Weights of a small GPT-style language model, trained from scratch on English Wikipedia.
Architecture: biases, untied embeddings.
Each number is 128 + 32 x the weight over its row's rms, rounded and kept within 0 to 255. Layers, rows and columns count from 0. Numbers have three digits each. The size before them is the row's rms in percent of the matrix's.

# up: layer 5 MLP up, 768x192, rms 0.0653, rows 443-571, columns 96-143
# down: layer 5 MLP down (transposed), 768x192, rms 0.0519, rows 443-570, columns 96-143
up443 098:070179147092077143086100134125170142151142190149173108125084125139201071076144093126119161116130159084106140118114094094121124133188138154148142
down443 106:171057157150191110117145093143106117079202090120187107157150147099133111109187173125118128164124096144152143164150093150133138135062080149162141
up444 088:081112059070142110131133163124175117150131119131126123121193138102146124166162097130159106157128130153142118161159123054096136146144114043184103
down444 088:124112110161106120142167115039103156147141110139077042158127137109148173116097113082132156129139099201063172053087127128122157146150172166121165
up445 098:096095117116116168141139145126050120141154231108121072094107102115154134159211142081164146165158097110152128126092127158093176135109102120095111
down445 095:127163076141116159131139103068139067135138093087120208099151184126131098202135142166123149156121124110159174103150156144118112159103128105157136
up446 104:096173086136133074123044071113113155120143117129180136122088094129103070159181150167200158124086111142143130168133183101150164094112107140183119
down446 109:139146171162121136164168070085120139117113154139132157111163164117158114185075135205127063120110133102090110148135136157125122205156069105103159
up447 114:113122090158146135182118125144156104152098156119169072108126175175168137114090135108154145139055164175099111161130109128149094073089114157176105
down447 117:115146111155162135103191119113156145107131142123098148143106116106152155155143094092132134139095071104114152135121102166058145091150153106107182
up448 105:062165146144142093172051163115116150139158099165154112124153137110078109120081134111131141161102161091099122158132092094077126156147107142188146
down448 104:122132125077110100166074105166145132117118123074111107090119092070125082124141136157162128110103148163128151170104131144177095116152110128067157
up449 110:187162126110146151164097152144150124123115138147140103196138144157133148162105086144143088111132134133142103112123152080107090077220109128155111
down449 111:116093116116102065104128101152139165053186119139092118096121118081122096113156157128175101121139165148137061147102158136155106129074106136135095
up450 090:105165121066121058101128109121152138150148154165174128111113135117122080128182165162145126133070172106121099111146094130096163109126111080169175
down450 097:100158099167204125092112094076077137137148110151131157092118217113116173118111159133123116155064147122107151127137135076100104124125098151198086
up451 109:128118097080153082105161133169190157079131109127173137165114154145175160134127126107145121168097146094067108145136052094146150161162116174119125
down451 105:145089138175116033096069113126101127120124166087161152116164195145131151181102170173133145104152123135124124174104105152180161113086057125084139
up452 085:100110136138132124134168168188106126146117079190137095151104143063120108142130191106104163086074145102160095125122113109156083088174140133095151
down452 096:210160113113183112132093113163102108113140164145111154121175108173114136057139132073077143199144102151064165100120186102139211170082232202138103
up453 111:070110147146116085099155086139176101145148130162148111138112108082132062105123209117139159137162175196147099146166103128148175128151093172163167
down453 113:085153171168174136187123152170050165090104094100121168118147092151073073100134091129131101137110133128138090109121140128160076128160115127104123
up454 082:113099123087162113114078124111173133058146137177185153167163135080159165098155128141145121159066114071169191087106158127067101088115102093129126
down454 091:177103126110139132110119117174089066191085144101045110123168081129093138134110109058126099137113091111105118149135124130136139172092156178108107
up455 106:132187130098090134108091171123069076126183105136139104172092130110120086053178097131177117112143137097173125135141158153091137127159145160116159
down455 099:127125160120089075152168115119179137109145163147130136109129095182130120170109088210087107128120157186114121098110111132164146113128170081099145
up456 083:086183149169069147070137128127148108130177181111168136182073121153192060188101093148112184087137152169103141125129105111124165076154126187110127
down456 087:190103149166178156156103105117055190093068106122081119101185137162146156107150078129071103130151069127134124123156122153149089140108231148090160
up457 088:116113144149046166151083149136157131064159165088087157118129116147149158058095108181124092131122129176145149176112097080121124083160127193137110
down457 097:168125106113158088155086127207161124120111125151177105145069092114156085164196126129134141128164149118092107132131117134087128160156112083162141
up458 097:147133060152136109137137132104119075113133149113115143110120116083132130101153172173200065096124183158045119138135191154153212107137142178150141
down458 102:145067198098094137106055178142130078142155101136095119110126120102133088166085142110086208148124146117127142126154080160152141120121091134134109
up459 108:168080098163159102166152154106118114112130183100140205124123165106147127111106134099169067112150161092071126157112088119140137096094097163113128
down459 105:162122139173025170132105139117145152168163127138157098168143118162112115104100087158159081117070157117120091139144099150084121082153157087199155
up460 079:147086152090112178082135181100106133086161171106141145141064101088135110082108125128111124120133164165140129106150175133129168119212144204138109
down460 096:088147159158169120097081124145108153125176059115120129121126162120110137092150075150118154117069157147122102178111111106145122115116071133107174
up461 115:158115081099143089148137130159108143095122128173184130136132148103167097140086094098156138117136101172092136102150108108147070089175091144207121
down461 120:082156116114156151099115099087156181144178128158163172131161062140106198067151158199135159139089137137088121132098125143174156150134130118095143
up462 091:145124074166123134095143071105133112147120151165118145150108123082196116115124120156111107147138091130155171150108137113149126106084093115119142
down462 092:189114127128184103106136141169118109113157094112074116081146138186117139118136076131061067173157162164136172166152138118107149138114106164115122
up463 097:132121147157072221124078097147094108149180139036085117137083115143219170136098083090113145122148164064147121149120181123146094115120119177160133
down463 091:089141121116177137110124084130157116143114181142106145140125175171170058166148140111169109171112095121117178093086118127144168136163163122065122
up464 109:130088088160086108114077051100086104138170105093164157132138133167114102106086120125121117093045115128177113125142090141114177102082109171170148
down464 100:168129148162101204109139106147082128158131101093121126137130115200120136093148098126155131060144147147115114067114149135121133073101061112099126
up465 102:110106127156143091178122130140079112200154127076104173190142113143163097168120104106161107145091123112131147152129067088172177160065132156172108
down465 107:100120130175134135058160141070176131121130085122175077141060105049141122087100178143112102177154135192138116143154133235117134116164123048118104
up466 081:192110120093158207062136166158166167087190144136146095132117151096110176147105132125151106167153156098098203123198166125121109054134076120084125
down466 089:080148110134183065150149120135105156141112111072120107184123168143142108108091119120141131090158105182113088149101132154103103210104090058096147
up467 082:131135140161134112076156135139139062158185112177101098129122094099119110159142115120158157106085132127164074092148102125134063102149097143081120
down467 086:115084030129174123098101137163111114162115135115153154118148090177124147117094086095122148138139096116082108132120138111148167190137125159122155
up468 099:095113124182133198152096104182128126064115121130092115083152087143139139148168169170106108111119165068162154066129144091152079151113121087188069
down468 093:076123123119151094166196211088171127144089103155161095226141186106108144157151102132129134128087139109131139139128125124115207050120108148135134
up469 080:117138136163121139115137164147181098120133132083151089074145159172139129156113166150139147090100242189081111128134123084126158168169119142122098
down469 088:154119119091121141105117147139137113148159096128057118158104073131077190101161072125133110202179048107146119133118135141105099093164134131090118
up470 110:116132066199112134142066147160131151051105118173141149106116156112161105102083105116111134122150107091117146129112048148131118117097105099148190
down470 109:103172116095119145136156136154158130119068121106183127091140128145166161134145132131085131121153074117104136128140190121140069179075085130101131
up471 114:095167125082183118143158082171106106159130107130206113199157128080078135132145125140096113197062143168110091146169094156117133087140120095171198
down471 117:115088198123133119188119111178135171165129158148087117128146112126132095182109072114107102096114171125163140032149134118093078120145045079132166
up472 103:129168127143128167123077122106131117148144155157153123104075121113092091106105086074125105158136149095103152099081108076143130157114082099137184
down472 101:068099145107103112130116119125074139183144115075084106143185120141089105134116092192147113110112187181175181136113136148114153153142099142112138
up473 117:049138075094099162090062112108110129093188135159117130142094124176095084081139135092098133109133127122096149222132161117118153093149080108202116
down473 126:085128140100160126156185125134127143135081118125145132144186201113106144136118129145146197145130118092146117045124119126093132081068146147119136
up474 073:101106104121115143178140146086170153086173121137169133181119080183180111111119075134169167144149160171101175159083061111166170142154108139138102
down474 108:107124105155100121132132153102133151104169109172174128164126109129168127112165154116149085166057170148145135172112059115154107110127000164152150
up475 099:171139125178066114242122157084128075152153086123191141159111141072094146078058142093122145139094152112115152153126126137163083120171116097107154
down475 097:134109077122089132139092156220114161137089142183124092103107141176130194135137123178090118107116102079118108152137148088101120137147140089127106
up476 093:137148108158135179167148105139106072142169108186107103083107102146142119134128165078118086060158125174076137146112141152181089085147100123060129
down476 101:135125142158167073147094120127079116051102084104124196097108138102113198132114121172138154090120106162145124164168170196105163115077133140138131
up477 096:115105135186135178128167115125105135081124147127162074184087160143174089153171067104103135153196178109124169134139144062179139157103109155167139
down477 099:093151135088068137106179211101108073169122078089152120141128114092124142093091163117064043147178111171140160098162107102123115172142147170166108
up478 098:162114116182128140047099119078111144158151194156168096125177117134174110150154133156116096145162091159172095148152099090149123109068153179067165
down478 100:133166130097092134154170127110122162100099035119124149163147120047130080151122087090137128133090197095132121127105100133124096068180204059128095
up479 106:141171108065088132153131136120091109108116111161122151163085124176102157185083112131115174124102141149124116149145102144113053170119070130091184
down479 103:102155119129117142078160153174171082195044149117130085110128110157108114152142152164111132130081136122121077145195120132148074189109137082117131
up480 112:134171145130146174134138106128154146123092111107146078177104157138107156124100111151103088145108092100124140224120105047131164091065102089137149
down480 119:136096129121081124132134168075120124054133099160126123108105182164118137104161074141075139093149111090105130175102150114168060134151108092134168
up481 109:174132130139129190144139071109101082131132165153099094146217152111132128192151134152118113151103152117109103134151051168158121177089101151126102
down481 123:087096159154163116162138111122123108142149111120097141116091126114174142137086200155171151103081086108131123127107136099124150145059090152126150
up482 107:106193079162186120105130123121160166110147103066174105124171174144127108097115123121128085135151108125141162141166132114144123088161118141166086
down482 102:154117096129070134156076186141155124138097122139147095123081120083164107090113108143143150138084096106117115150094107140134117168171189097179131
up483 092:185092117195093075078083185129114093092166155103118147110118190033172124160145153155111111125116133106135137168093124139124066128125114163058129
down483 091:105142104138178154106122110110142130142147141159150103162145093105090175093140134077154065174138140132132171137093078090096105148153075090129110
up484 106:099096120129087164068115163107126116077099130058137182179181081125166115092109106185131095101131117173111154151109157110117087195164123121133137
down484 108:083255073129151125093144145157156100105166133118077124103132118193143135177112133097153141161087116150106095084136071123093137117101157158121198
up485 093:156159100107110132136125080079091086047131138169097122141183133119116106160113154155131164121138120103150154117137131113149127192097129180155122
down485 087:181135168111105123177150114144085085097133098118084138075106118118103207121167198140143169176129123103066124196090138163112124162145200112116108
up486 084:125185158137078095103130109126115188100136099116149144129076134063159137111118129146112057116151148122129096116046122143135123091039108156154186
down486 079:145149170134141155093122099090129097133080133133067139145150159175121174084201167039114131123137126135124103125099131157097088183173096111069134
up487 092:094091125161123188133158139118121153084160156135156089125140129180148131034140172121122070108121152076104141109124167069116154143125113164131099
down487 088:133094128107162049101140102135130133173116054147154095142101141122166157156161113127121071146148092192129144121161093138128104156171130107131117
up488 116:085181106173140154149081137068124123130129111181155195147080125065129117074085174162138155128120122088114109124101147055232168094104102084131174
down488 126:104129067118123116135139137158132124185107139210111105127109156154116145116099202135154119111133127148116112106066116127068172103167091095163129
up489 086:104134120187086185166117197068160136084111146104109116195133108150137151092085050122114159118177110109191129156096100057135081155184134161092155
down489 095:166102126216098169075157143125111113121042151124116117157165131158189146108130146177127089117130117129102130170145135132110070158163125104185073
up490 090:111152131105174116138139090106126140099174123131158146127072088110133154130127163136138104170162162112095172133135113149165079112092122083122071
down490 091:158096098193102083091137211118109124145144153147126134137133208158110131168129086190113114090141072121149110156143120118104138149124143154088153
up491 098:167160106147147080149108160131103116188181128183118128150159166127107119100104075133172082122075129131092112119145086075090104124081099129148175
down491 101:143128153097133126124169143100102212132126224138128125156134180124129133176139160151118136146111107159161122119096148162159132126095212122116154
up492 088:128146119107094147109173071116125087144110129083090157106136138086180065174179104086120075080158133176125145132111131130118153171124100189119142
down492 089:064123122148164139129129177148105151169155137197189148077124163152122117098111153116159159170099137107144131132178126077135173173103154124132126
up493 100:095117121075133090194095116116180132155123094171081139116143139199079139083152083143171118169074144123116129151125096119126113119137101069153103
down493 099:106179122140099113187088119135106059057107123107124129115127186115139125078123115179092105153137127157125139127151182167100111092084120165086132
up494 105:154069099072148193100079138081120086118145076083104121112157179092169147155123158138081077128192157083154135151182117112125116087156091072127142
down494 103:064114071087100110091139169120160139175111137113130107158111143136109174131143114176161115191127124114123165145058155112122119136165147120179109
up495 097:048089147128093176143204119053201153134156093109147136116078127113204124139142152157128126157149119159161077137126079132091111163178118137135101
down495 094:133163094148149095136105099139077128073131089179142126179151126154083129111139155108151094120136102156109132135170142130140114075144082167172150
up496 098:132167130153130144124203129138139174145145083156130115168173087106157122117108156204117091091191146179145096100169085052114158095141101165148122
down496 104:165067112100133087059016178103088129132138136131092164130157144106137173131236107154117170164132125082124093170098114131132125144152165066185161
up497 096:059158124129050112153149170120046121097101106138110121120113094053110099150113154094108101153157148181141087142133129150139091128188087176118170
down497 095:098077180122195163086111075116125156141103130205158078101163157139074176191161126075160129127099118125138172083137118163144133148120085160150149
up498 099:130124122193122110106040095132126116133185143060160156168135134146138127148105098116154110147125182080132168138146106120161108156088132076153151
down498 093:168138173089168200177137140158152137094131095104195078196142158097116129104140103117137154134141048139156126104159107100135166145159064133104170
up499 090:114133154126133095165135124121170109101117149130167117139065125100124128051157150181134140114176062100040106141186128143068128115109072193100146
down499 078:157129069130134119096167142151151155127053116206136092176110132179120109124110152085135071157118130201078175173147083091133121156085107112155090
up500 116:151103122133106148111212127124150025115121126146131104130133125083129142173109146227167136135161100144172134136158111138128174119155090188097081
down500 125:147109098088100145080136169142095164149142144167107133144131131192084123136139048146122077117129131090133058125133111128087075102130133135147143
up501 109:178166125091133135131172107151097100084150197139151130159148116141149119153186096131167073163177148165153105171158098141140104145115134112110119
down501 113:105074133146139129131072167118124117145123102090121136090143051123145125114109177118104165137119140091123172097117148110128117151160185154102099
up502 106:158149078096120181127128113036131100117112160132137184183069120155169093145118141071114155197121146170138152215194133149255134160128104189165172
down502 107:097116134133086101185127173112109064139139156120109107112126127132084191109130121156100097108119187143121137208143149084068148163179103117128101
up503 105:120109122100114146086217206128177131080108127172133086119096131131168118111081138117154094059117120137088119120121137125101131172121072154137151
down503 113:152122200134115116115147108081099108151115081060067141121155155090153228090179134205126163198147161183135117137089128149173118154108117105141057
up504 096:070127145127167168152142097160136138093158133154172136126123186102128110120164179151123088145120138048180146107128141135157119098166147090128183
down504 098:164100168135109106163172156055095064173135099091076119106126160105161139126093084175166140119129147177083074144097103183091069134106136159154161
up505 088:152149091102057128141141058107100145198138147092111108091103157104156104158152106131173167097071157140121092159145092094122144082132118157076198
down505 094:147120138102143130062100186135130115147127102150125145141142080106069142157127072094079073157137145128136088131121107157160171114103017128126160
up506 104:107050124173129095130124184179149170165114155127137119152196164124096162174151165122197085096142152104092109099097140081088150086158124133130095
down506 106:131113138075095141160211144152152148149103170095108153121109160130127164158124057103139100065127162083110146102134063136159162079104160136117125
up507 109:133165058111121185180115126127122069130087120087128092158107142100146091124159106160125123113129122131118158120129117100175113184127145105108128
down507 113:131147113157093076140120191137137153104116093076169074095173138095087214136126144080137148164132131124085044107127074152129128130105105171110096
up508 100:103114117181087141116120126085126070099165096104138051086184182121128094073146120101095110113104192069092151141159130092126101118155130124115156
down508 099:107134145186128181100211116107173129127099115208144139168089111077167139162142089128081153139118082102121132090108138149118089134144155097128101
up509 121:138126072142150101191093137088103014108146120131150108126210121145092102087104135138149115179136164119123147172136089158109109077125106080147127
down509 132:118116126144119097039070169146126137159161143144069108177116139124113173122147092160097150127087109131112092123123150133041141063113126110170144
up510 107:122111133108103124112149052057090172086180088144181124155114152124111148104178146171132091190144163167123072111125082147117163094122121132202091
down510 113:080137077070105066096157201155116155144153124141136178124186095161166112075106110097150068125117170072164170117088124116133123130167106109051127
up511 090:102155116186067146140085107034120107140115120156177177167155119135142133030081148177119107105124134102034134110111139115099102208107128150148175
down511 086:117092093066184089139116172094121147144131128152044161068069146093149144080125124077132151152143151169155147045112159102151138140099167129137091
up512 100:101131119157112190142152113148135107084133106130133175153168147140186096144205168119172073116147117073146132140156143098105171101150090200130147
down512 104:163111106121134146111131095129139172129087122107124148152106133108134227112128137080115157138169126140182141110073124181152045132136195111120146
up513 108:178145091116096152184132143121074088097133134064133126161114163099084125072141113075131083044096125086166127149173134149119097097144130073150164
down513 121:090137139120111112125077116124116156088124102156180186099156109182140106129124162101148164167090182110150173072097106140152138168129211169214087
up514 103:153037062104106104198127141146155085110175161086150152109151133128084147146100050160165070151119124128155105155086155119102115175145131127129145
down514 102:171125127116176187150148125135120153098130137156147153076179090135153184132127116096152112112127071067098062132118145146165164173105094027087126
up515 101:074086125119152116126078120058054126120128127151155205114191060151125139117103153156168140157122205112126209125124081132171107079054135178134119
down515 091:125186105129127070102146098198147149145169140116081151110061080099164102102123111086115177128186132112141068189156194152153126143089185121147141
up516 089:079122133122122132117138130117086126143138137070145122176186113114175137119076109068188105159133117120150109139129142134102107156205138121185131
down516 093:149178126131150142157088184094108084152112157136151129145113146100144063138134180127076089134177069159103131144110117073205116151072183125119137
up517 124:142126113073155144125148140151117134121119112162140137226172107166090131126150139127176113133145144133082156103116121133109136108115127122132113
down517 132:106102129108144115139191101104093161135125109121135089115154102070083150142112110147166162144166145112153110172118168176151146162074181171090164
up518 091:120131131128095114121104143086139127071173113154170155135085148121153122104161125070160115163160137126163099143089106101143149202122128150135124
down518 082:108136094062157073127150135171155088193068114073163175161095117068098131187112079107114197097101167079116133119125152124121169120127136070156121
up519 101:078100132111141132053148149139102157143130142133165141114157078124117123063170110138125077145108130061130104155168078133107113137108104071143200
down519 109:094147169093122107096128061087133100077103080113158117129099167136197136151153101105138183071155087101100107141073141146123117175154138109082194
up520 106:153212090102121117079134148116059142121119147055144128110147148159151149150111093165131122170120149107092173116198119085133101084126107110125159
down520 106:121095082172168127138173153113107154098133092116163074129127096077126090118137107125079105105129055134065079156167120122155110106106130114107134
up521 088:175115094125141161076185137115129101108086113109105167133124082067196152149130076164081049117107116142104098120104113056084128158150155185119128
down521 099:139136116135155106110076143145143166172112119158123086113141122125079136124098183154130131126140131169116163163090130145170110077129114071152052
up522 091:114138129114082120171132135161159125153110107166153123149130086134147119093105105143115097080163139087115165144069095178103137070141110168195130
down522 090:181065118133170138137086125046128088183144085142139111164134124182157120107185178118130127164167064164160142152165105113184119179063161108108154
up523 118:099126133130107156130094142087150167137124152107145079154154060164156095130132181155125159117073119061103151133190050138049178112079118139175159
down523 115:106087170140154131141152114149113150120122197183155146141107093149137200080139160135141095154095144168118163104029073103188122175111154145122140
up524 104:124151104133105124146172155130059086126133142171136133145164139114108128104115105163204105104143159124096169131072165094094106129165093101067128
down524 106:149149153108126101136150168141118163103104126134134140163149096160170144081145175123118103116210110122109135130155146052176197107157016154159122
up525 078:122105094168128070177108127109119108106158081115161109186148114127137095078091167143133135125128169121118095170182085057105162138074119208140130
down525 092:129129102136095145175155139097106134085191103121159133144128132171166119098118099124140100138092141140135143154166057119135147109112000154133155
up526 101:195111124136094084113134161124101094198109099130107116170137150099171156179093149110162100177101145157121170123130127148156154120197072125128130
down526 103:101135123153110124127077131116166188054098128101180110111107092125095121105121120142108190130138083149170142102155161114120092114107208145133135
up527 096:118063091104131082138136046122100118086129123084131116141080162122166127150123151140123098163152168132127167169126068129180106174134134180110156
down527 094:110091131153156133159197144157121138062166096103127131119198153150149114123110057124139134130139091099115104092116124098166121133158079119125173
up528 076:075049150160098104139112144099157137150140173108213143093052067109130091109107083101123115114161147146085086103136109110142140079138121162137197
down528 091:141131140159124108117136181136039151155133122157115105127163147104078183108116100155083125099124091169155128124126087149115122192095245148101140
up529 094:161108086093091132142093108048104137107164133112176162133143135137150117122156109163168099113117166096101141191079084071183099092027158085195120
down529 092:128043173107117108126129120100121080181136081125113162134111184115118127099097143122143149125105102159076121140176164055117149185087185125182104
up530 104:149139135181081122088129109118179146098156156088137194202152112192158143153102121108136152148155130045102201143152104172151148153120118118115096
down530 113:086132085163199149126119157159088114104089068090130102131077166039140126169169182120113149152118126174165123118097125119128097180129126133141187
up531 103:107107136091070221095117129159087105105117169086120094111116089095193066178112129151101165121172180129095120130180144106174126093158102177103123
down531 083:122134144092142122180111076156163089141117155161171097108116142140106134096132142130149140142111156063118143094144136136161177074103255130142110
up532 094:163156059137086124213118146186113103077151063082153117137177119113103081098195105046152122133069167128128122153124121078133057142103133119148098
down532 103:097173125138041169083106109126100153150142138169157141112071154129179146098101153152106128125104185111121126088126081075165139122152239145179135
up533 097:128176096159107116121135109124135132105148127118127103150109123114089090164092123167177090131124170147132193133113214135115152166083110184179140
down533 098:136132140177103137178149065146089169175154146160110075097096171160150208147135111144126121102122121151123070138104150133110123105120051136114104
up534 101:158108137181118156076107124071203148106105130127153134185122111088096113117148055168136113143136117080130132121074144118110080160136111155100085
down534 101:133143136112173053155154138159099130133113124140136126136097157127174099147087187135090106126160154131126103177136087111201177118163047124145099
up535 113:210138132116139204149052163154109130084141180118168124089131135122138124117135162138173175148109165150128149155148134165120059150111108164138105
down535 116:102105152133125018108057109172071105092088094110077115137156099105174131146142141146143121113146135162029113150089135159106186138123133137183124
up536 111:111138117145134150070144113141139084087146153052179147168094110172151105090142124140086122112089146071188123139111068088148139134157132118175125
down536 103:139169125096134103151152082083144129150105145166093147204144124053130128118129153158132157083153104144153120135140176155161098142099095145063090
up537 102:227178102069119112143138077102138141171149151087119156130132169079077141175131206140181103141138102176168108141103100097122106108101091157145133
down537 101:092103164076119107149125177101103141096147118147121130131114126142082096129135148133153101092103156180104083065204171116134126136173111215095176
up538 125:160051053124137076143136153120158082147111118185153148148140142138116099117138161094139099179147072088049126133162099113117173145109112104171119
down538 133:118131129114124140144114098102132117108076131148099089146160118120097076152108128133093103123114122150118127191119092140096118102125128070183137
up539 098:175086081083088087202125121144138113153130153098158156187143078161159107186118104116134119151151131170109192183092040148121109119117135110130093
down539 099:144159164149148163147126158104148136100170097163139032114187188150130160130076090109117107054098136112137138145139108175171085158120064097106135
up540 102:100116097105148158160085127150138133067158145137201152139139073171125092138112156164200138139143150084138127146145157134152083181098131140108093
down540 094:094108069126129093087120084051098166141104092127109095168192159123116105087172102148136177170115171112053169132155181126134152110151149075138092
up541 109:137137149178102169103152180151074144117132147175159097129132162129111119159103145122182139051110170123161132120119166123089125150127109143078134
down541 097:128136148108135104158143119127163095132127144135079099112126125115138131181104085131110108122145153095125086099130142192100155019129066064130079
up542 113:132164056101105134197129190141122094061183065143148131165139146104110121114151109174169062161135150063169121101154134047105139092190107135148096
down542 109:138118128133173164084099131134059115043113128098094130102118166110133156136167099102092122151132117116161080113122144132201108159147074104156108
up543 118:132199096119125145108061111101125128133175143115214181148136129100144099094104131145126091171137129088132135129129099118178133148152117141143078
down543 116:158190153070148127113094114134121127202088147182078121145135099131158130094118150157165223136066148101114101200088147127136114058164090112143030
up544 085:154166105181095152115100071155121135065142136144130173096141179118125118129143174141116122087106124162125129110109119086181071142111124157164093
down544 091:133097210050163102194190117162077128110109090105156107115157099125112085137127096060110132136101079147159127167110124111145133141113214078127160
up545 099:107098142137151177061142107114113152125150132142172167149038075151116080153110141144151094108148150092165114119123152050149160133111130140252103
down545 100:115094158109119059133110047119150123094140128107169123227187145088105102146170127087107136168150115109137140145152097192154108109118106162043104
up546 107:179130125126108142110116145134137041143150140114144118108117074174149138132115074098096129161112137112123067162142124137138129107189126164159117
down546 105:145107166187213166118098099069146121055161151131134103143184152112096184104111141137160126150161131174114170133162094140170085129146092096159150
up547 109:135121094141089107130180143099120127143140110095109136163116091093105180078115130136087133124136153104112109110136114066079133112138119151140178
down547 096:116114119117187134120204150147133154105144087146137142088104123167136111143208109117197131141102164124168179174109123170130101117131068109109099
up548 094:093167117162137121129170109153087116123159082147096097116150089084138122169140175134142150129077110079118127136112111183095113120189148143167163
down548 092:120103097155086112149123177110107095123104106072155069168152114186158103146155066127150137115143151154106129116158130130110127157119229084100079
up549 090:163126085124138153097119118128097094104150119138148121128179074097152106164154143155125063127080199150076158118132128114090116130191120109152159
down549 091:196177136135113171127111115186103112079123060124147135141123132157089200111128107153210114155126127122116145085076099175148096121126134105153133
up550 080:129067145098099115131141122141116111199137153130135156144137078139124150228107148141205146111089119172138144143160196147138128132186123092077077
down550 093:120199166182190161137130133137095140144144131130111088137147145122165137076153107135070082092099125098110119138095081125126165136070150138132159
up551 110:155147118103140143133080190158082088034176145131133148127100132104116152106082110103148117139120093113118190166166118129115130143140126108114087
down551 120:112160156111162108085126130116199145161133106120173156129166109141176156170166087112144102074095085097126169146112109127089142101088098103089128
up552 113:112115146116150130140109090153195161160151106155161139120081144106093100182179174165128107087173120139142108132138109165122110150111084196146158
down552 105:113166122139131151122133129176197193127157160202146154144128119097116079129130058151142073125115150168116089063150173148124045090098095099155140
up553 133:162135073100137130158086127134075079121131108096133114116161152129148127073111126088144081123090163081069114150082118159181109141128130126196126
down553 147:148090119110110128125172100111119097064106099079127116102142150171122096063129097141128110118084194138124144207123187113090091139121064157149100
up554 103:135082071096169099155130143143088099108104064132123144153121132111146130044135143165148056176099130124127099142160117132094129092142107087143117
down554 101:169121068145137128121073131148111087145167161176107111170125149161142110184138194076120161150117151138192107095054122125067161138096141181203107
up555 121:157117097166173162122145133081173097041135108111125087182134119150091137158109132184112087112098173129119143161104051131100106143126120097173163
down555 132:077170108121145128126102182129192110217067180170143142128100117121161127122167084132091168123127134131128135123089093127110162113104157132169089
up556 102:141205082163083197106095088111140110115136111101129107134173151080113082075199123134105108107125147119176198161161110098128122121095120098171176
down556 099:112138161149112126144118174120132172170064093099093071169113165075127152145151123141148188157154104150092079108088142134072148130122072130061117
up557 109:138089122107145095170116167137164078165208114182120120109127123133059162087134154146120062118120148125113150171163027142069075076162107186151123
down557 107:135112157115123108182115079116126175191155111081128118156109161168146173098156118148065120095120131139199096093159118081131085087153096143096125
up558 113:135133103143116142091103138098164118096146130098185104141146146165117072076128136114157090093121113060103170144233135136104147118148104106181103
down558 099:107113099125100170099134138084164137104064121074154137146129133109108121197163115169128143058176118170147144123156136136108153136142190115101149
up559 089:169150111114123113093126123090141106116130132186116164151163173097134122157153140152154080147127094128151146116118162159123121161188139139112127
down559 098:082152120146181126127147104122074103191083118077165116111118090117093141119117079154130093082152154134083108180147126161125156094073060157131097
up560 082:069136120122078110150113153081152150128141117167132097165137088052138116083127160194141109077141070049082107124124142159078106122159091061131099
down560 084:078107174140171146098088166175102111147120077095171123102134173162168120145103091113114112097096195170138109130115074155168088154103144100081183
up561 104:139112128096096093078121133118131168124178173058171120125152087130124052145131137129156084145086133119138086143138090117146107185092134169180097
down561 106:118216165076099157094134164093154097130159173152100110156170165130116168115096123137126148095165104148138112166134114116144107145100119121071175
up562 101:144110080139122163131126131134107155156181131167090116120195093129162119149148123096121144176135156087173123160152033101146136122146146202107126
down562 103:122118107132134131148162160108131162093129168110130098175157093037080181144065132144115136150122153156131148126123155132129128158128112099130182
up563 094:095155091099152121195097133124091061092139156112106085134191116152160100144119140144210144123076154093126128120086154145146134137104126085096063
down563 099:111181166085128070107169217169173166157115124110108147110114111050119097100147112122146168093182119126099066151115144123117091124130155124084119
up564 088:119126069142069100130100136134149100101152147086120182166076173094116064101138115178117145101093090119146214135097092105118084123176120133177127
down564 090:158093171143159121139120193122087127108154138158109074154136114129096114130130107106127180201165096133123183000130124145172149136152135103089138
up565 081:113166102152133197083177134179169142127139103168168145121131070112152163109120145216123108091131104152121143149163119140071139116134101206061109
down565 076:128125201100134138173171153123125148152135127167117120114113132128157153073123145068138110123114150167166115153127090149129127230075103101147176
up566 103:071117073122107063142122127150116115107132187128131115186135099131141059143156122128241136117175125095126103154167145161091102122062109105129095
down566 099:112102212138144109198143097104073149117144152118103199083150104161112084124125114062169191071121129123132133129065180126159134142118122156105150
up567 096:117072131096107128092136165134176134148148225143158081153153093180178172131126162134144119155146101199091144114122134076166136166088097120119113
down567 106:117188119089125117117129114124097163140129094107099106140115127114110082100183118166141083138146150114164059149115132152087082123132093165116171
up568 111:106110123147112121125127112138172068121177133087138100197123155184095091117071088070194140125157136157083150209074126120103150126164117129160095
down568 095:117119110119094147058138091081179138185067128081066144170138133164118076134117130126112133047201101120131116139098184131120136103130243129118133
up569 094:110110107162117087179130143119115179113142104155085104143176149132087104145090132124169138114181113168083146212113078108113090188086131148151155
down569 096:145117117156172143117100198116057103111157128103163159087160120092155172135176107115151142114154087133125161056117123139179121117131170092113131
up570 104:078102106095116094142207129164106109134150149164168162164076146135113106111167190104142103214156139157110153149135196070167123107128113155152100
down570 090:167117167073109103117156156060155105131122155142109083091172073157145106108110124137139071112064137117147141188125131109164079069115038157090117
up571 133:124162123122146171140077143113149085035119119095146128195117125122122134145100039170156048149138169166132158138144124108158116183112116147143141